config.yaml
vocab_size: 32768
init: "normal"
init_std_o: 0.0
seq_len: 1024
train_tokens: 769100000
Each number is 200 + 20 x the weight over the matrix's rms, rounded and kept within 0 to 999. Layers, rows and columns count from 0.

# layer 5 MLP up, 3072x768, rms 0.153, rows 316-352, columns 0-95
181,213,188,190,210,201,230,192,203,178,203,211,211,196,206,218,198,236,205,190,194,200,193,203,200,206,195,234,229,228,196,198,186,180,197,211,189,186,164,183,199,205,207,166,216,176,189,183,207,231,223,186,205,203,221,210,205,213,201,190,207,242,201,233,201,203,193,193,190,196,207,201,206,205,189,186,165,210,223,194,211,198,206,187,172,193,203,212,210,180,192,213,186,208,209,214
207,150,213,193,192,179,208,206,249,221,195,202,225,223,184,181,202,206,235,201,219,174,203,180,207,163,185,202,178,181,205,175,200,217,184,188,181,180,200,164,196,190,239,188,183,201,225,164,202,206,198,138,188,200,225,206,215,175,189,200,213,223,177,219,210,238,223,221,211,198,205,185,234,202,200,172,206,189,191,222,164,228,180,179,207,170,199,166,195,197,150,221,228,178,145,231
197,212,208,199,213,159,179,192,213,210,198,171,207,197,205,189,212,180,195,204,187,186,212,209,192,184,211,204,201,209,207,196,167,193,235,178,226,198,214,222,197,201,179,183,197,202,201,186,212,178,199,194,217,187,192,219,201,195,175,186,201,178,215,205,215,198,230,188,186,180,209,209,213,196,208,206,198,202,191,201,208,192,185,198,205,187,209,182,204,199,225,182,221,159,220,197
231,180,178,225,172,169,206,225,196,236,187,153,163,222,224,264,209,168,195,194,198,220,202,215,249,201,219,199,223,198,205,225,200,223,193,236,199,204,166,165,239,185,184,198,218,203,215,237,209,207,162,200,259,165,152,163,206,222,172,199,208,204,174,208,206,194,138,187,191,165,224,193,203,170,215,187,233,151,213,186,215,189,233,237,201,224,203,187,194,165,173,212,261,208,186,246
198,219,207,190,187,198,191,214,195,133,172,214,229,177,217,181,196,204,192,206,210,185,197,197,200,221,221,212,191,211,215,215,202,201,210,193,228,187,190,206,201,238,192,182,185,226,233,204,202,196,226,199,168,172,186,182,209,208,215,203,201,219,185,195,179,200,220,205,200,213,219,206,216,211,213,203,166,172,201,214,206,194,201,179,214,245,185,206,198,178,204,181,170,195,193,204
196,186,146,219,195,153,228,209,227,200,136,215,214,196,199,148,190,231,223,198,209,207,199,222,218,160,175,234,216,198,196,159,168,178,186,203,185,225,203,221,180,211,264,206,177,219,190,201,201,214,227,252,228,181,202,238,180,174,194,181,218,200,219,219,206,229,190,183,190,185,229,154,204,167,229,173,251,173,181,166,202,204,174,178,210,230,214,146,224,173,173,231,202,186,162,188
170,236,162,212,163,192,204,221,216,209,208,155,204,172,246,198,223,203,208,213,195,167,195,278,176,175,169,248,201,198,151,184,219,218,232,193,210,169,154,123,188,219,177,177,151,181,198,200,169,252,221,193,196,206,190,185,171,171,191,235,213,196,184,203,186,253,218,178,210,197,222,242,235,198,210,198,222,227,211,196,181,197,228,226,191,212,193,184,188,195,221,160,202,161,177,220
173,213,193,173,204,212,221,182,215,173,220,181,193,165,189,190,199,208,227,223,158,227,183,180,235,201,210,198,191,212,161,207,212,198,194,176,194,187,167,182,190,192,224,198,175,188,193,224,223,234,169,219,213,214,205,183,215,209,197,179,224,236,224,224,188,175,163,183,195,209,219,174,203,196,157,186,236,197,184,193,193,219,212,173,193,177,213,184,179,189,183,178,220,193,216,222
215,214,198,175,169,206,185,197,200,210,187,193,173,196,202,205,201,212,208,196,191,195,192,186,224,160,243,205,219,181,222,212,204,213,201,211,185,221,182,216,202,194,192,159,183,166,213,224,216,186,196,176,207,204,227,245,204,210,205,178,218,180,166,187,209,182,193,153,216,190,211,227,210,183,215,227,205,186,175,197,220,189,199,237,235,210,173,218,217,196,195,205,244,230,213,215
174,165,176,146,238,214,215,181,206,202,200,163,217,184,183,212,191,206,177,175,191,196,154,243,208,210,234,179,220,252,189,197,173,200,245,225,253,184,150,227,207,220,210,149,212,185,176,199,186,199,161,208,202,183,186,215,218,201,217,178,253,190,225,151,169,240,168,140,250,202,170,225,211,223,209,200,202,205,212,205,216,188,182,255,142,201,199,198,126,207,225,182,134,240,201,221
189,189,205,186,199,220,206,189,182,204,221,196,216,207,220,188,182,234,206,196,214,168,191,196,232,220,185,194,218,177,207,204,246,222,201,249,191,235,200,210,244,200,194,224,204,171,192,169,225,187,185,215,215,200,207,227,221,192,162,219,198,203,176,221,168,193,202,207,215,201,212,203,241,235,187,192,210,210,226,174,212,190,188,191,220,193,218,162,198,220,221,202,181,233,227,175
179,213,200,194,217,196,192,203,192,254,197,216,193,199,185,165,235,181,183,231,192,171,177,221,234,156,207,206,207,231,198,212,245,195,216,173,191,244,226,220,196,184,194,207,226,205,190,170,205,228,166,183,190,209,182,172,184,218,215,215,194,203,200,201,201,188,215,184,221,248,192,189,217,224,187,207,200,179,207,182,174,207,204,199,205,177,199,199,184,171,202,203,222,196,186,191
181,237,193,201,210,210,182,171,217,222,180,192,200,220,193,166,165,237,182,207,204,251,199,177,248,188,222,216,189,188,240,194,181,186,184,208,207,178,211,191,170,195,165,172,157,206,231,191,178,202,226,205,179,172,237,186,187,200,175,164,215,198,177,242,185,186,196,229,185,203,163,214,190,185,228,195,231,223,201,207,210,172,180,201,196,214,226,201,210,208,193,219,211,216,216,190
214,203,191,178,156,249,239,196,192,214,194,201,216,182,180,216,204,210,199,178,223,200,178,190,180,188,151,230,181,196,198,221,198,206,210,210,184,221,211,215,197,182,191,188,217,197,180,218,188,219,175,188,195,190,209,198,199,200,180,216,195,182,197,190,219,178,224,223,192,214,202,214,188,203,187,216,207,192,191,182,198,183,218,208,197,183,185,208,237,162,197,224,207,198,190,209
208,193,196,200,189,203,197,204,196,202,192,200,202,191,203,204,210,213,209,205,198,196,205,210,212,197,200,184,191,204,202,204,206,208,207,202,205,195,197,194,200,200,198,208,202,211,199,208,194,190,205,206,206,194,201,207,198,190,200,214,188,207,202,205,199,201,194,200,197,194,193,200,200,210,194,197,207,214,204,201,211,207,204,199,198,197,204,208,194,197,194,209,197,202,205,204
221,164,201,197,217,206,232,190,183,197,210,199,163,161,197,212,209,181,218,201,221,202,212,171,173,192,181,201,181,230,193,185,216,208,210,185,182,196,189,201,155,188,200,200,193,181,196,251,161,213,224,242,212,168,231,222,214,194,192,148,210,189,227,205,177,171,196,220,165,199,228,222,160,193,241,228,207,202,165,155,209,188,203,216,184,208,180,197,263,160,193,197,179,199,204,229
242,180,207,212,173,205,227,189,217,180,235,198,170,176,226,168,198,222,199,182,240,169,160,167,240,198,230,233,220,191,160,216,205,251,203,184,212,189,195,183,245,168,205,187,293,244,187,174,182,184,169,178,190,183,230,162,202,209,180,184,187,197,192,228,192,250,177,181,185,202,202,216,205,177,177,230,190,242,194,216,234,171,233,219,188,204,212,191,215,228,213,197,182,210,193,200
201,203,189,193,200,208,217,199,197,195,213,197,202,192,204,198,207,202,178,197,207,200,205,196,202,209,198,195,209,205,197,196,198,202,207,189,195,209,199,197,200,202,188,203,203,198,200,205,206,195,192,203,187,200,203,191,192,203,198,196,202,206,189,212,186,208,213,199,189,198,201,203,198,200,205,199,200,195,206,200,201,208,195,202,205,193,211,203,201,217,211,209,200,211,201,207
211,206,202,189,217,231,184,195,212,182,194,189,193,192,184,199,204,196,204,189,225,197,186,185,224,214,198,196,214,211,212,219,218,223,220,195,224,195,219,204,192,229,200,165,203,196,185,205,209,208,181,196,215,223,171,215,192,211,194,180,191,203,190,207,183,204,188,199,192,178,189,223,227,202,197,202,166,190,176,196,186,238,167,193,217,186,186,225,212,195,197,206,184,231,199,190
233,206,198,187,201,197,228,172,209,198,202,225,184,202,173,208,209,204,214,207,190,192,188,243,208,190,190,183,206,199,173,188,230,188,197,207,217,219,194,172,202,194,196,213,218,215,229,230,190,218,192,186,175,206,242,230,230,178,217,217,188,224,190,213,150,202,228,148,202,177,198,195,184,178,225,166,254,191,230,228,221,224,186,225,228,158,201,174,245,176,182,176,182,226,193,197
198,192,199,182,208,188,216,172,225,177,204,195,223,187,203,189,186,186,233,201,206,182,198,206,237,171,219,209,220,208,200,192,205,198,205,188,189,160,219,184,213,174,201,227,170,198,197,184,214,188,192,209,196,213,205,192,194,202,191,198,195,212,207,209,179,219,209,209,200,223,199,202,176,186,206,184,220,174,195,173,196,211,210,194,205,192,187,190,213,187,216,184,182,184,201,182
231,166,183,210,212,179,176,218,235,201,224,229,229,199,204,221,193,185,191,150,203,232,191,208,185,173,242,206,213,202,193,224,187,199,205,209,197,221,222,167,172,219,216,206,213,209,213,216,199,213,235,179,190,213,196,195,217,200,246,194,211,162,220,246,205,190,212,183,176,243,217,186,217,183,217,220,211,197,186,217,166,197,174,171,225,252,218,227,191,156,197,183,240,174,174,217
204,206,188,178,227,241,212,185,179,205,204,172,202,171,164,211,290,213,215,203,173,244,238,154,183,224,222,225,217,177,185,199,166,223,230,235,237,213,183,158,224,212,175,223,217,163,221,180,194,192,179,234,195,194,180,201,190,171,199,193,200,199,203,208,215,229,191,195,240,238,227,240,175,222,161,216,208,194,204,214,203,192,189,167,175,198,191,215,221,215,208,197,170,243,233,203
195,176,200,201,199,189,213,193,197,186,237,206,192,198,203,181,230,188,212,217,175,221,208,229,199,216,192,182,221,191,198,167,176,201,211,193,205,193,217,186,208,226,165,178,211,203,195,227,219,218,204,209,197,211,170,206,199,203,203,189,189,207,187,202,205,169,194,185,203,177,195,201,196,213,197,179,168,211,178,174,205,200,223,165,213,174,229,212,230,207,203,203,161,206,242,204
190,193,214,215,202,190,202,187,193,176,205,186,198,192,193,206,198,207,190,188,190,201,199,188,197,191,203,194,197,206,191,218,204,198,194,202,200,213,197,197,187,193,227,212,189,210,205,194,203,204,201,210,203,218,197,196,208,215,210,197,189,195,206,211,191,222,209,194,208,207,205,198,187,203,204,206,202,197,201,206,198,195,207,199,200,210,223,202,192,187,207,192,207,206,205,200
211,190,159,195,235,190,206,159,205,189,208,198,199,218,189,208,178,205,235,235,216,216,199,241,226,222,201,224,198,204,195,192,201,193,202,198,156,180,222,202,204,212,206,172,160,205,209,225,197,204,200,179,214,157,234,218,186,199,238,214,206,202,184,212,231,196,204,215,221,212,187,173,225,206,264,202,192,176,139,180,216,182,240,184,191,197,210,177,203,220,261,189,231,183,226,201
188,191,230,218,218,219,192,168,188,175,227,206,176,201,195,198,202,227,206,211,199,177,192,185,192,193,204,194,206,194,189,216,195,190,220,212,215,203,184,204,199,206,183,197,177,196,170,203,191,219,200,246,198,180,199,219,189,218,202,203,174,224,166,186,210,224,200,185,192,205,191,227,226,195,223,197,218,210,224,193,182,198,210,183,179,191,208,181,189,201,198,202,206,190,208,183
235,205,210,225,209,206,242,172,192,218,200,229,184,187,188,202,161,203,192,231,186,183,187,204,155,207,229,199,188,191,211,229,211,214,214,223,201,187,164,160,206,166,154,209,174,188,220,200,190,230,186,213,229,182,229,232,230,211,228,185,189,208,214,219,212,225,173,199,181,184,164,197,166,172,218,174,176,219,204,188,182,177,231,191,191,179,192,257,193,189,219,189,203,220,203,194
195,182,211,193,200,190,192,192,201,226,197,192,205,191,200,203,212,200,203,189,195,208,201,205,194,198,193,186,197,188,197,212,205,210,199,203,198,180,204,197,208,205,175,192,197,211,196,188,208,188,189,212,186,201,191,185,193,194,209,192,208,181,188,200,197,201,198,202,205,195,210,190,204,193,198,219,191,188,193,200,193,190,203,187,197,180,200,224,190,216,208,189,205,200,204,203
199,182,207,188,223,217,221,153,137,210,191,169,207,170,219,229,204,220,196,206,188,197,206,199,202,175,221,227,179,199,223,203,212,206,176,240,154,223,157,176,182,139,190,235,167,152,202,253,196,226,259,201,193,200,231,196,216,220,172,223,204,177,211,209,159,203,168,213,206,201,259,186,193,221,187,202,190,200,215,203,212,189,208,183,183,233,193,225,244,207,196,191,188,207,175,176
196,218,175,211,265,181,245,203,150,192,162,185,225,174,210,189,192,194,196,204,175,206,178,203,192,205,232,181,227,219,174,196,191,225,182,224,221,228,188,189,191,200,165,186,204,190,212,166,213,203,182,212,194,194,204,219,233,186,172,161,211,197,196,163,187,211,217,200,199,198,176,214,226,242,198,207,160,199,214,206,198,203,197,177,187,225,173,179,192,201,192,155,204,193,230,212
199,201,201,186,210,210,202,198,194,192,165,189,207,205,203,205,198,184,202,196,220,205,199,201,216,195,210,197,191,203,193,210,190,215,198,206,230,204,192,195,209,183,191,193,180,205,215,196,203,200,194,190,196,190,193,198,209,227,211,178,202,208,195,190,207,210,198,200,222,202,189,210,197,205,206,199,220,214,200,212,198,202,180,195,207,212,215,203,188,188,204,193,193,211,198,183
214,193,185,186,179,174,195,201,224,237,183,198,198,211,201,199,196,206,198,168,197,186,241,201,200,226,200,237,185,193,186,178,223,219,157,178,218,200,236,203,184,209,196,189,187,202,183,222,173,203,213,231,243,205,178,209,220,198,197,180,184,187,226,175,212,209,200,220,188,199,227,221,232,212,200,211,157,187,236,211,182,222,210,201,192,220,215,193,210,213,196,196,188,193,208,217
173,194,184,209,212,225,199,189,201,222,196,217,180,178,183,202,183,216,200,200,205,190,213,194,194,202,220,183,194,221,181,207,224,220,189,209,203,210,206,199,201,194,224,217,207,208,189,232,184,218,209,199,196,165,225,215,222,194,212,195,191,168,205,216,195,188,173,191,209,204,191,199,202,213,190,207,201,212,201,237,192,191,208,180,210,200,191,211,210,184,174,186,232,221,201,190
195,223,205,221,184,191,201,240,228,211,230,163,196,185,233,218,226,172,171,196,190,213,212,196,265,217,197,176,205,130,171,197,207,214,234,210,212,221,223,192,192,168,204,232,186,198,210,221,192,194,190,158,236,235,151,201,201,180,234,192,233,160,223,161,192,183,182,177,204,197,192,205,205,186,166,202,232,215,161,230,236,199,214,226,188,205,200,228,211,242,204,190,197,191,189,146
215,192,208,184,211,193,211,213,195,181,187,216,207,187,200,203,210,194,184,214,192,216,199,239,196,203,194,194,218,184,190,192,199,227,179,201,186,216,208,203,218,222,178,174,208,215,180,198,219,213,173,204,178,192,205,201,197,196,227,213,188,206,200,207,198,180,227,211,204,180,193,181,204,206,219,185,211,198,198,212,194,219,208,186,203,202,203,185,204,204,203,191,193,216,209,187
196,206,197,201,221,208,191,195,208,230,188,206,208,185,195,209,240,209,179,200,208,189,215,206,189,194,197,203,233,194,178,196,228,178,180,204,191,184,207,182,204,199,209,207,193,206,204,202,192,196,201,209,202,182,207,211,214,196,201,190,214,191,192,186,191,207,211,186,198,191,178,208,185,169,192,213,191,210,184,189,219,216,198,202,220,210,200,199,217,192,224,224,176,185,217,205
# layer 5 MLP down (transposed), 3072x768, rms 0.0745, rows 316-351, columns 0-95
200,212,214,168,170,191,211,197,216,196,222,204,200,163,218,185,209,169,202,183,198,192,202,199,185,216,188,216,206,194,165,203,222,182,185,215,217,188,182,203,205,215,202,182,199,182,198,224,195,216,216,204,169,202,227,233,194,201,203,184,184,185,183,189,191,200,199,181,199,186,204,189,184,202,191,180,206,213,204,219,195,171,208,181,218,189,203,211,204,197,203,193,205,177,200,196
222,223,205,214,232,216,199,179,223,222,193,224,202,177,170,179,200,194,200,187,188,153,207,211,231,239,215,205,214,197,196,152,172,211,200,216,187,189,194,204,168,215,222,199,227,205,224,198,199,211,221,215,188,217,188,196,208,198,190,225,182,165,185,216,222,191,169,164,187,194,206,206,181,185,207,154,173,196,161,179,207,214,191,209,246,196,235,201,186,173,242,202,233,190,222,198
206,220,225,201,175,206,203,185,211,183,190,218,195,186,187,197,216,203,241,191,200,222,219,212,189,174,176,194,191,215,198,194,182,205,178,187,200,202,208,196,215,183,193,207,211,193,193,186,187,169,183,193,207,217,192,212,201,201,212,213,189,208,209,223,199,207,200,192,211,182,198,179,211,217,219,190,181,192,203,200,198,215,168,170,187,174,199,223,199,224,207,191,198,217,199,194
189,185,230,231,222,183,205,137,194,264,242,234,220,172,243,218,200,203,194,213,210,175,212,162,235,168,170,202,220,184,213,215,209,192,161,193,164,225,220,199,233,216,150,216,181,173,214,181,204,200,221,186,191,195,195,177,164,197,174,192,206,174,174,260,185,226,227,202,197,173,245,203,200,174,211,196,217,210,143,204,204,198,187,228,184,197,206,225,225,153,218,157,239,191,182,192
191,198,229,209,178,188,219,185,206,186,176,210,183,216,240,185,231,214,200,221,227,184,191,214,181,208,168,197,156,224,182,205,190,187,213,204,188,162,178,250,197,189,194,186,176,210,218,182,191,188,194,212,207,190,237,205,185,232,199,212,190,207,199,207,179,193,231,181,187,184,198,171,208,170,207,188,191,184,176,167,207,210,172,215,194,212,148,203,214,202,210,202,182,194,169,187
198,219,190,199,221,168,236,171,206,284,209,184,220,238,224,202,179,200,195,181,179,227,238,228,187,193,188,175,189,196,191,209,200,212,184,192,208,225,219,207,249,233,184,201,213,177,173,198,232,235,157,225,249,180,230,157,181,187,203,171,206,161,235,201,199,147,235,195,215,178,208,193,200,205,193,200,205,228,212,217,181,219,139,186,206,223,201,190,191,166,190,213,237,198,194,193
229,236,212,195,226,173,201,201,198,230,187,200,196,195,218,173,190,211,170,246,203,202,251,183,163,230,194,208,232,201,196,211,212,248,194,159,197,184,216,167,195,155,182,203,172,232,165,205,203,206,219,211,172,242,218,228,204,168,236,207,235,159,170,164,200,239,231,183,150,200,204,230,209,216,179,213,196,203,202,201,197,199,189,219,184,201,193,254,205,155,181,190,209,194,193,199
184,205,205,195,188,199,197,223,209,185,217,197,190,175,193,222,231,190,164,222,200,183,175,203,216,189,220,192,223,233,215,212,210,223,222,196,181,205,172,203,215,196,186,193,178,221,185,234,211,175,209,213,199,241,195,200,152,191,203,189,197,199,224,221,218,215,167,184,205,206,182,158,222,174,180,199,186,210,203,209,233,218,204,173,199,176,202,206,173,171,211,178,207,190,206,192
232,169,230,181,170,236,225,214,220,229,197,223,184,204,205,235,196,169,192,173,201,222,206,202,234,189,204,205,193,215,196,232,206,199,263,199,194,175,187,210,167,174,215,167,174,233,174,192,208,164,218,203,169,165,219,223,258,215,190,197,218,194,241,212,203,164,192,215,216,196,226,172,200,196,172,208,212,175,172,182,243,209,199,185,204,238,187,199,151,181,182,185,196,215,159,219
191,166,219,256,176,201,268,139,209,233,243,152,177,183,166,202,214,232,265,198,205,213,193,211,225,175,239,202,227,207,277,249,135,172,207,220,192,256,187,229,204,254,197,166,245,236,214,189,181,231,178,226,217,163,195,236,228,221,236,185,241,209,228,155,207,190,187,130,206,220,196,101,170,162,194,236,176,275,154,218,171,127,189,162,157,217,182,176,195,230,205,153,239,207,175,204
159,171,151,208,167,123,195,236,189,206,224,218,188,199,175,232,213,189,200,192,221,200,193,215,221,216,181,181,178,189,177,200,189,204,180,187,217,179,172,201,224,247,199,187,196,146,183,214,180,186,174,217,193,186,192,209,157,174,222,176,205,205,204,225,217,219,207,183,245,175,203,195,198,216,203,177,177,172,214,194,243,202,205,196,173,215,179,234,222,201,175,192,175,206,207,195
196,181,192,210,155,187,191,198,192,177,172,228,221,162,206,203,210,218,198,196,188,180,195,236,176,195,186,199,196,198,224,203,224,206,175,198,203,241,208,211,195,186,190,203,205,213,200,186,201,208,174,194,220,195,198,219,199,204,202,197,202,224,161,223,213,230,189,193,191,228,205,207,203,194,188,205,180,202,200,200,196,211,239,202,188,198,210,190,215,178,210,199,211,187,213,199
183,203,220,221,183,196,204,197,208,198,154,171,247,196,206,233,218,173,215,206,214,187,227,177,194,185,213,195,157,202,199,184,190,183,223,202,202,180,158,208,186,197,210,224,254,235,193,231,237,172,186,180,239,165,155,209,169,216,187,185,195,221,182,238,177,183,223,158,164,218,184,185,209,154,193,217,214,235,196,220,224,205,275,216,227,208,203,228,195,224,227,203,203,164,178,211
172,213,207,219,199,207,191,196,188,216,183,188,207,220,202,207,180,168,198,233,183,200,181,233,188,223,198,209,172,199,212,223,210,245,208,190,220,232,238,213,189,188,219,207,218,231,224,186,229,192,187,225,190,218,192,198,197,173,172,209,204,215,165,219,213,192,177,198,219,217,230,203,190,195,215,192,168,173,190,199,209,228,200,172,203,175,201,191,199,186,178,205,216,163,201,226
196,207,193,198,205,197,189,198,194,192,203,202,201,200,197,193,195,197,209,208,208,205,199,199,200,209,195,201,201,204,203,199,197,201,201,192,192,202,200,200,193,194,201,196,201,199,195,200,201,204,192,213,199,203,195,204,205,185,193,201,199,205,208,199,193,196,188,197,198,192,195,197,208,192,202,199,191,202,197,197,202,190,191,199,200,193,206,196,193,198,190,196,194,201,194,201
212,210,198,199,174,176,227,210,211,152,226,200,154,233,233,250,158,195,168,150,201,183,159,207,223,165,162,162,223,198,224,171,196,199,230,193,203,223,193,219,201,193,209,220,188,154,245,241,190,212,183,210,230,183,232,229,212,273,190,202,174,198,204,203,193,152,175,185,262,215,158,217,198,205,233,218,218,227,205,212,233,155,203,200,175,221,223,198,272,189,210,242,153,244,209,224
254,197,198,211,207,206,223,222,209,199,221,206,188,180,177,184,196,189,232,160,206,178,181,144,167,224,207,229,202,175,217,265,208,218,226,223,193,192,198,198,188,212,186,223,249,202,192,206,204,172,203,183,200,196,202,182,213,202,204,202,191,191,220,201,199,168,208,207,206,205,185,216,183,210,195,172,201,207,229,219,224,209,240,194,174,184,149,196,170,184,172,211,246,213,177,204
187,201,197,198,196,197,206,205,203,190,202,201,190,211,193,198,213,196,197,198,210,188,206,199,209,205,198,210,198,207,190,209,183,205,208,205,203,211,187,209,207,203,200,190,202,194,192,210,196,210,188,209,196,193,203,195,192,204,203,197,198,198,206,204,192,210,196,206,213,194,211,198,213,205,206,193,195,195,202,192,206,198,201,211,217,214,195,200,200,190,202,192,202,208,199,192
202,180,191,181,198,203,193,214,199,192,202,174,188,201,203,191,200,191,225,216,203,188,208,208,196,201,187,194,211,193,217,220,188,171,210,181,225,198,195,201,191,236,215,197,180,215,213,193,219,205,228,194,203,220,178,214,198,191,212,198,198,200,201,191,234,222,232,188,216,172,187,208,215,220,221,212,193,200,217,204,203,222,185,184,189,189,203,220,225,212,197,204,186,210,212,193
205,186,188,236,188,218,184,190,211,215,195,228,218,189,199,200,204,210,176,204,185,193,219,199,224,195,158,219,269,148,217,208,180,203,174,169,173,173,170,217,190,214,218,231,178,205,215,218,178,221,182,225,220,195,174,177,205,191,182,197,177,181,222,229,182,237,196,209,198,157,200,211,218,231,177,198,204,213,246,218,220,216,204,190,219,182,172,202,192,201,152,186,158,184,180,224
195,182,215,187,218,183,186,164,206,201,196,190,181,232,189,222,236,211,207,192,235,182,198,206,212,179,163,180,195,195,186,191,222,190,199,201,203,219,173,197,199,182,196,188,192,213,230,168,200,182,189,198,191,198,219,181,192,194,191,178,203,197,204,217,200,209,187,197,182,208,186,205,195,182,208,203,202,222,232,207,197,229,196,211,205,201,208,190,184,215,201,184,188,205,196,186
197,189,179,188,202,170,240,199,181,192,185,207,213,213,206,203,198,198,185,193,200,198,193,208,197,175,200,197,224,180,209,212,200,176,165,192,183,197,226,200,141,176,203,197,184,202,187,185,206,210,194,196,151,189,243,215,208,188,179,242,236,210,189,223,199,200,237,182,182,187,191,194,194,212,193,221,167,189,184,169,146,214,219,204,241,186,213,181,201,192,193,193,187,231,157,197
163,195,205,185,187,229,191,205,188,245,207,191,200,194,199,204,223,223,180,195,180,217,193,211,235,237,191,230,189,179,216,220,221,196,192,213,188,217,209,156,234,171,191,210,202,184,200,215,139,195,213,206,213,223,190,246,194,182,193,180,172,227,183,221,199,203,158,223,198,250,222,206,192,226,181,179,169,178,239,186,180,237,216,207,201,180,178,212,184,209,182,199,232,202,154,184
201,195,182,177,172,205,191,181,181,194,192,199,202,198,208,180,213,220,209,214,199,195,190,209,216,210,202,208,191,215,219,181,185,206,186,197,236,196,187,184,189,180,222,182,158,190,176,192,200,216,166,194,185,219,178,215,210,235,194,192,199,190,195,230,169,190,176,183,201,159,204,211,199,195,222,194,205,197,190,162,237,193,205,190,194,204,204,190,204,199,180,173,205,225,198,207
186,205,205,196,195,199,196,203,175,190,205,198,197,201,210,198,202,187,193,198,193,198,204,205,207,197,193,201,193,195,218,208,192,199,205,195,181,199,214,210,204,198,197,203,212,201,200,193,183,194,205,191,210,191,196,209,195,200,208,199,189,205,193,210,222,215,195,188,192,190,212,206,204,199,201,211,194,193,200,202,213,196,210,205,200,199,201,207,208,192,193,180,212,189,208,213
222,210,181,217,199,211,215,210,216,196,215,205,200,210,165,177,176,202,204,212,219,206,193,156,186,178,170,236,210,175,208,207,198,219,226,227,202,175,197,252,170,190,233,207,179,201,204,200,198,187,208,252,164,212,204,193,189,197,188,197,186,200,176,204,211,180,207,197,206,184,204,224,187,206,209,206,195,217,160,201,204,205,210,218,169,196,195,182,213,195,202,183,212,207,201,199
220,203,199,198,187,197,194,189,231,189,201,174,192,216,195,236,211,204,206,187,198,223,205,208,205,209,175,222,196,178,191,202,210,194,206,177,219,216,214,201,204,214,213,217,183,219,196,199,196,202,218,225,205,184,188,199,179,192,204,213,202,209,191,191,185,204,212,202,201,212,202,191,218,206,213,200,186,204,185,201,199,229,206,177,208,187,185,192,217,233,206,192,211,216,212,219
190,185,174,180,186,188,229,176,218,245,246,184,210,187,212,195,182,241,202,156,203,240,241,233,245,196,175,188,220,217,153,254,161,213,205,195,187,204,199,168,197,170,233,204,199,208,217,135,186,194,211,182,190,226,241,169,206,218,211,203,212,221,192,243,197,261,198,212,197,178,213,181,191,201,191,216,217,167,212,160,221,193,207,190,225,197,222,201,194,232,202,235,212,197,213,178
218,215,200,200,184,185,222,208,198,197,206,212,197,198,203,204,188,200,202,190,195,198,194,202,199,198,200,213,198,206,199,199,194,205,190,197,193,207,185,221,202,201,184,216,179,211,206,204,196,203,192,206,213,205,185,191,188,195,194,187,211,218,175,203,201,190,204,207,201,207,208,209,192,204,186,176,211,208,190,211,199,193,197,214,203,201,193,185,195,199,206,200,186,211,202,191
238,199,194,191,200,222,222,192,169,163,215,194,182,171,212,251,228,184,231,188,189,148,187,185,200,216,237,208,194,171,208,186,167,222,173,189,227,233,195,233,173,162,210,200,144,205,224,178,230,210,202,210,208,219,241,186,200,188,154,209,183,217,192,182,199,215,243,168,194,209,255,154,197,204,209,167,182,188,252,231,181,191,217,220,217,171,225,184,231,189,183,198,239,207,276,179
229,191,184,218,233,209,189,158,162,194,179,214,233,173,223,206,198,200,225,196,197,232,182,211,196,183,179,168,175,230,205,197,186,188,215,220,185,178,170,195,186,209,203,204,204,181,188,188,207,219,191,193,184,189,233,182,233,202,178,185,197,198,201,228,174,213,219,213,205,195,182,233,219,238,204,211,164,207,191,185,217,172,158,204,193,220,176,193,218,181,218,193,210,207,211,240
197,193,206,200,196,208,205,195,196,183,202,197,193,210,186,197,209,194,184,193,202,219,187,201,208,210,201,212,199,204,199,196,193,200,187,203,201,205,198,207,210,192,192,187,205,219,207,187,186,203,191,202,193,195,190,206,208,189,194,194,181,206,194,210,202,193,207,191,197,200,189,192,193,204,190,204,189,210,199,206,223,202,195,198,191,208,223,177,205,196,204,207,183,194,204,202
220,222,221,209,183,216,228,199,203,181,207,215,200,178,228,192,224,215,196,186,183,198,205,213,175,188,199,233,205,193,208,203,188,192,195,219,178,172,193,196,200,189,196,197,175,190,198,175,189,203,202,224,199,196,209,235,194,191,154,172,207,203,210,179,205,222,205,179,184,237,234,202,202,201,194,167,170,206,208,201,180,209,205,227,182,191,225,187,206,186,182,217,191,192,184,210
201,221,192,206,191,207,184,216,192,193,213,188,207,198,201,226,212,175,211,205,190,188,201,196,208,192,194,179,197,203,198,190,221,224,215,208,200,207,198,205,207,209,169,186,180,176,232,183,202,182,207,251,205,207,201,216,202,205,219,195,194,169,213,211,180,224,212,184,210,212,203,194,193,189,214,212,175,203,184,230,183,200,215,196,194,216,208,192,191,218,203,213,220,198,188,200
214,157,198,223,171,199,230,234,195,191,213,220,165,188,190,216,178,200,168,186,201,188,188,209,183,208,168,207,193,234,217,210,209,214,213,218,159,218,179,192,174,171,191,249,227,185,235,200,194,175,214,198,176,184,208,258,238,131,203,177,184,214,209,220,231,180,169,236,186,171,256,183,190,226,231,213,223,218,249,198,176,219,219,183,227,152,192,171,156,195,179,155,177,216,177,209
195,171,186,218,205,175,204,206,210,184,210,210,202,202,217,209,199,228,212,194,202,194,203,194,196,206,218,191,191,194,186,164,194,191,180,195,192,210,215,206,242,196,191,188,200,230,228,212,204,212,198,179,207,208,182,205,190,189,208,208,210,215,216,204,193,200,206,182,201,157,202,199,216,212,197,212,193,199,214,197,194,198,198,196,215,196,193,195,200,187,228,214,210,209,210,188